From a checkpoint of a small transformer trained on Wikipedia.
Size: 16 layers, width 96, 2 heads of 64 (1 for keys and values), 2.71M parameters.
Each number is 128 + 24 x the weight over its row's rms, rounded and kept within 0 to 255. Layers, rows and columns count from 0. The size above them is the row's rms in percent of the matrix's.

# layer 13 MLP down, 96x256, rms 0.162, rows 0-48, columns 128-191
size [100  95 100 101  97 100 110  92 102 102  97  95 107 102  92 102  95 102  90 103  99 101 100 103  96 105  99 112 102 100 107 104  93 105 100  97 100  92  98  95 100 102 111 101  96 102 110  97 104]
[[110 153 133 180 123 138 114 120  82 104 137 138 144 149 147  89 103 108 104 175 142 129 159  96 106 160 120 104 146 135 129  85  98 150 134  90 144 172 114 106 129 130 150 135 132 109 107 154 127 150 126 126 126 170 107 123 157 133 177 134 165 142 147  77]
 [102  95 130 130 111 119 156  96 188 127 162 125 113 117 156 133 130 127 151  82 153 120 120 120 115 160 122 124 119 176 181 144 127 143 118 143 123 112 136 149 162 100 122  93 127 132 121 152 117 136 109 185 122 124  83 130 150 153 150 104 125 132 114 124]
 [112 113  87 163 101 143 136 141 144 131 126 154 141 130 152 125 128  97 120 116 137 158 124 132 106 109  84 133 137 126 145 137 129 115 141 151 116 118 120 140 111 134 153 137 138 101 120 169  77 154 160 133 140 180 146 171  61 116 117  82 111 145 127 168]
 [103 139 118 131 165  72 141  68 163  98 135 129 123  86 135 122 113 114  84 143  87  96 174 109 145 103 147 111 122 194 132 147 130  99 143 121 140 121 132 126 131 110 153 122 120 128 151 162 137 176 154 149  94 184 140 115  93 122 119  84 117 108 165 121]
 [125 141 116 157 172  90 147 116 166 128 134 112 163 125 130 124 138 158 147 188 140 139 119 131 110 132 110 153 123 147 139  75  92 121 138 121 115 140 123  86 116 125 116 132 138 168 132 102 178 151 109 119 126 124 124 115 142 141  96 141 145 105 148 116]
 [156 132 138 120 144 138 153 103  98 119  89 179 146 109 102  96 137 120 109 130 101 116 136 152 133 120 138 129 132 152 163 153 157 148 117 135 110 168 122 132 123 122 147 119 140 117 132 161 118 141 136 101  93 144 147  81 144 132 146 107 115 155 171 136]
 [104 113 135 173 104 122 154 127 152 140 107 118 147 137 113 130 109 118 134 182 105 143 137 134 140 150 167 102 136 121  87 115 119 156 134 101 181 114 111 131 128 111 112 122  91 101 100 138 150 141 143 160 156 130 151 136 103 154 114 119 138 105 117  89]
 [108 149 149 141 175  95 131 127 153 160 116 127 138 112 106 100 106 134 114 124 177 120 104 184 147 102 102 163 103 138 158 130 171 143 129 141  86 115 140 117 151 170 110  96 116 124 148  83  96 137 118 108 119 130 143 103 102 106 125 119 139 138 139 100]
 [155 122 115 104 103 132 137 117 113 109 114 126 113  93 134 119  85 140 183 183 120 114 119 143 118 125  65 162 125  99 162  88 155 154 127 128 146 165  87 184 132 128 138 107 134 130  88 146 133 133 155 153 117 128 131 144 134 151 117 116  90 101 141 134]
 [134 172 174 119 112 133 120 143 150 112 115 141 121 138 129 125  98 139 127  89 126 140  80 140 149 138 194 132 110 130 102 161 127 121 157 133 108 146 141 139 131 123  99 145 160 154  79 126 118 113 133 135 115 145 140 127 132 141 174 151 172 149  85 126]
 [126 130 126 137 143 129 146 133 152 125 139  98 149 162 104 121 178  99 130 116 112 136  83  92  92  88  89 159 138 134 155 150 154 142 130 101 126 129 172 142 154 112 126 140 120 132 134 106 126 102 141 128 160 100 135 155 153 128 148  99  79 110 118 126]
 [ 80 140 135  88 124 134 124 148 114 146 131 132 140 160 102 144 161 133 130 134 147 140 162 146 160 129 116 131  70 174 104 137  86 117  93 122 118 120 119  97 152 131 139 104 163 149  93 135 185 166 155 129 132 140 108  82 110 129 140 142 118 117 125 115]
 [104 115 147 147 137 143 115 119 103 137 145 107 166  79 127 153 107 103 139 123 114 137 123 125  83 126 129 154 115 128 159 125 127 167 150 118  99 107 141 127 123 134 119  95 129 122 124 106 140 110 174 133 127 108 111 144 122  96 200  94  93 115 188 115]
 [106 151 104 124 117 149 195 121 148 170 121 137 129 109 136  71 150 168 116  96  92 119 126  89 146 128 126 162  73  68 121 108 120 122 120 141 137 144 116 110 130 110 115 115 165 120 122 143 107 149 169 155 108 161 163 131 130 112 129  82 137 126 114 154]
 [116 109 162  95 133 147 102 136 111 111 161 159 133 167 154  98 126 130 153 114 129 127  99 148  96 118  99 115  99 138 130 133 122 138  99 118 155 109 149 132 162 126 120  79 102 156 135 151 143 127 129 101 149 117 142 110  81 132 174 134 158 107 115 137]
 [116 135  97 144 134 142  93 152 170 141 101 146 114 130 116 129 105 181 121 113 172  95 167 115 126 145 127 156 133 167 142 197  94 108 121 106 130 178 129  94 126  95 144 165 167  96 104 146 120 148 181 128 131 134 161 139  98  91 149 100 120 117 132 150]
 [136 147 150 159 141 110 137 126 100  99 102 145 134 119 150 141 166 108 148 123 132 138 142 112 138 146 106 145  94 165 129 137 155 126 121 116 119 129 122  94 126  77 102 142  99 138  94 104 117 110 133 145 150 146 169 125  74 128 138  98  94 105 155 134]
 [135 142 113 138 104 115 129 144 122 121 138 170  98 138 143 114 166 120 126 144 114 110 132  75 156 139 127 123 110 126 116  74 160  73 132 149 164 123 100 135 172  99 131 124 105  98 156 143 165 125 135 130 105 123 128 140 155 139 115 153 121 108 177 134]
 [101 102 123 173 200 177 103 138 130 132 112 160 135 136 117 122  69 110 142 108  66  98 107  92 125 111 123 130 105 110 139 130 147 132 163 131 119 106 113  99  75 133 130 148 115 150 142 128 123 140 103 153  78 118 141 143  82 133 109 144 126  93 111 103]
 [144  95  87 138 178 126 108 112 105 117 132 114 187 140 153 117 116 140 127 121  97 141 143 120 134 144  82 158 129 144 152 117 106 110 143  53 143 107  86  89 134  86 114 137 173 124 101 126  93 115 116 156 121 137 129 116 163 143 149 159  91  66  97  80]
 [114 155 117 147 169 133 124 123 143 132 117 142 105 138 108 148 138 142 125 118 161 146 159 148 113 128 110 140  44 133 136 137 124 165 174 102 119 123  54  95 162 142  75 142 163 105 105 123 132 145 136 171 159 137 125 116 141 130 140 125  98 112 110 159]
 [107 140 127 125 129 119  97 136  82 138 137 123 161  67 138 128 109 132 173 162 135 150 187 126 120  90 135 147 154 145  90 157 179 119 136 156 124  90 133 152 128 161 122  95  76 151 154 131 166 102 147 126 151 127 142 103 146  95 121 124 121  97 139 127]
 [105 139 137 111 129 149 122 133 175 100 190  95 125 150 114 144  97 148 135 115 136 129 116 111  95 149 147 145  94 138 122 127 152 137 138 149 149 147 134 139  88 120 112 125 138 121 107 135 132 151  69 105 145 104 170  75  94 125 154 104 150 138 117 113]
 [141 131 134 107 128 159 137 100 118 133 116 132 177 124 139 137  67 122 145 166 127  64 137 120 134 126 149 133 120 150 152 113 106 124 140 161 156 120 160 159 129 120 155 121  99 150 107 142 114 147 145 126 132  98 151 139 127  91  94 134 119 135 135 165]
 [117 143 131 162 132 140 113 131 171 172 135 184 106 115  79 146 147 134 147 158 129 167 161 109  98 139 146 125 121 137 119 120 130 123 109 133 123 119 130 117 130 143 128 121  95 162 135 161 120 102 121 102 101 135 141 138 111 165 150 119 111 144 141 136]
 [147 143 154 151 134 107 134 118 156 132 143 129 151 145 121 159  89 148  83 143 110 170 159  91 121 106 114 130 131 149 109 112 128 146 121  99 143 135 139 103 120 129 135 178 121 194 117 108 116 154  71 102 117 118 141 153 146 138 115 131 107 105 126 149]
 [104 107 157 137 120 158 129 122 148 160 141 158 108 130 128 115 117 141 116 181 109 162  81 114 146 119 124 155 111 139 128 116 166 130 152 167 123 117 134 149  84 119 153 110 103 153 132 133 140 135 111 156 130 120 140 121 141 157 111  99 168  74 160 132]
 [156 139 110 150 180 154 165 117 130 111 145 120 131 112 127  98 120 112 128 136  95 162 133 152 165 140 101 155 131 148 119 127 104 122 132 121 126 134 133 127 157 153  94 113  71 194 115 136 124  91 121 126 180 115 111 107 104 115 110 101 123  85 148 160]
 [155 135 140 122 126 146  95 140 138 170 154 115 133 124 163 165 139 131 109 142 100 134 119  89  87 133 128 150 142 132 160 139 135 100 142 113 190 121 137 104 108 108 130 151 122 138 153 161 122 122  93 139 113 135  82 148 100 153 118 164 165 130 145 132]
 [112 133 123 139 122 140 135 154 146 132 158 161 154 131  90 143  98 101 107 130 115 155 126  71 135 134 150 141 159 117 126 102 106 138  88  92 135 122 102 139 121 106 155 128 168 141 130 161 152 122 134 109 113 123 148  86 161 103 117  96 175 132 139  75]
 [151 137 148 129  75 131 121 122 183  82 147 125  92 124 100 151 121 124 107 170 169 106 114 163  89 101 122 152 121  97 136 121 128 102  98 149 149 126 103 108 123 166 140  95 106 147 170 126 136 107 117 154 130 163 142 109 175 129 110 102 119 169 151 103]
 [135 193 100 124 148 114 134 139 182 101 104  99 148  99 164 160 170 171 105 162 108 113 138 131 129 146  89 127 100 124 118 136 193 120 142  84 129 159 128 128 152 132 145 149 113 146 108 152 124 126 152 146  90 117 136 153 138 108 143 130 132 140  82 141]
 [146  87 181 105 161 138 134 133 130 119 126 132 109 108 143 142 136 218  83  99 113  60 130 114 150 170 124  99 133 145 108 148  89 161 155  86 108 123 117 147 133  78 122 125  95 171 170 165 128 132 130 152  92 104 123 147 116 126  83 158 152 127 105 103]
 [150 133 158 126 176  88 105 193 162 154 124 115 134 131  98 145 153 135 133  98 121  93 125 148 152  90 130 111 148  99 142 150 123 136  98 138 154 124 119  87 125 156 105 101 145 122 115 106 144 139 107 133 139  99 141 131 155 136  99 107 114  99 125 138]
 [150 163 142  99 132  99 125 106 145 146  91 155 133 146 152 136 131 142 141 133 153 113 154  79 128 114 116 170 132 153 138 159 145 109  89 145 136 130 108 110 138 128 101 108 125 136 118 176 157 144 131 106 107 114 134  92 140 113 148  95 114 106  90 161]
 [113 119  73 136 120 111 103 106 119 137 122  72 106 162 134 133  68 115 122 118 131 124  98 165 140 182 118 160 119 114 122 147 116  93 107 140 120 127 114 124 139 113 130 113 157 149  97 123 112 151 120 116 155  86 185 135 139 155 110 104 115 185 116 118]
 [119 102 135 117 115 150 127 114 107 112  98 129 163 111 145 112 132 171 130 134 149 181 164  88  74 106  82 120 124  83 167 123 125  75 106  99 108 121 127 156 157 142 154 147 113  89  91 152 118 120 147 137 115 138  86 132 126  81 148 146  96 123 125 138]
 [172 134 132 155 149  98 152 108 121 114 111 123 121  80 151 115 146 141 112 116 121 108 107 125 144 162 117 147 115 105 173  77 104 145 107 107 122  83 154 105 139 176 111 115 143 107 130  98 160 106 157 101 105 137 153 153 126 103 130 152  78 129 103 136]
 [132 147 108 151 120 106 161 190 138 144 104  99 116 140  56 136 162 115 118 178 186 133 107  92 156 148 117  85 136 103 138 106 123 158  94 151 130 124  68 142  82 114 130 129 109 114  84 120 145 161 156 130  98 148 132  97 158 172  91 149 125 111 137 158]
 [149 133 144 134 122 114 116 144 115 124 108 108 150 124 131 118 127 138 118 112  80 110 111 138 137 106 146 154 152 103 147 122 133 120 121 142 142  74 127  98 129 124 161 112 167 147 100 150 143 193 119  96 112 102 130 187 167 152 122 149 155 132 142 145]
 [ 97 120 104  80 128 116 121 132 147  95 108 125 180 124 138 105 165 154 111 115 156 107 143 132 105 138 126  83  98 136 123 130 138 128 130 123 121 103 129 148 148 128 161 105 152  76 126 181 148 125  99 147 163 151  93 172 117  94 138 103 140 198 130 119]
 [147 206 112  82 125 125 158 162 137 105 105  75 102  99 195 133 156 115 123 148 105 137 129 124 120 134  94 126 160 159 133 135 111 160 131  90 102 132 149 121 133  88  96 126  86 151 106 133 128 134 134 149 156 113 132 107 122 107 151 128 103 130  94 135]
 [139 140 122 174 125 123 104 133 133 129 167 127 156 112 115 134 143  82 161 131 101 130 122 128 156 125  77 135 112 134 142 117 117 140 114 119 114  97 123 116 142 101 139 123 108 106 144 138 135  98 153  95 147  91 134 134 109  80 163 132 189 138 141 116]
 [150 143 111 116 122 157 156 142 145 137 167  94 152  96  93 124 129 121 100 126  98  95  92 119 125 179 105  80 124 143 124 131 128 157  83 141 166 114 133  71  98 158 167 154 120 134  94 122 115 136 150 139 120 112 102 131 185 134 154 152 160 118 123 130]
 [118 114 160 143 111 116 115 126 113 118 126 140  99 110 138 113 122 129 124 129 127 128 126 144 124 159 148 112 110 129 170 155 121 111 101 148 150 114 128 144 144 146 128 116 101 106 103 142 129 154 150 133 164 121 126 119 124  93 206 161 128 136  98 144]
 [146 143 200 101 170  91 151 171 113 152 157 116 161 136 138 119 154  83 134 152 137 124 139  95 146 136 105 113 103 112 121 168 126 110 114 138  73 159 124 109  80 139 153 143 107 115 116 109 128 109 149  97 175 139 134 157 130 115  93 114 120 147 186 163]
 [143 106 116 134 118 106 124 133 149 101 100 121  70 133 148 157  97 120 163 116 147 186 117 129 171 142 143 143 102 121 126 112  93 119  78 127 123 140 111 175 104 117 141  99 155  79 142 152 122 142 176 120 108 111 100 139 169 102 109 148 116 176 142 162]
 [114 132 125 138 131 189 105 138  81 151 109 129 154 158  97 124 137 146 129 118 108 105 114 115 179 120 135 123 121 105 129 150 119 153 122  89 149 118  97 154 119 143 123 148 148 138 143 140 122 130 137 163 211 117 143 124 101  99 137 113 133 108 145 124]
 [106 150 181 141 112 125 109 134 141 109  72 126  86 130 129 125 138 140 125 103 142 129 135  83 120  82 119 147 167 155  88 146 121 129 139 125  96 120 155 108 127 117 136 157 144 110 139 163 166 155 144 117  78 147 130 143 127  99 118 140  89 133 120 143]]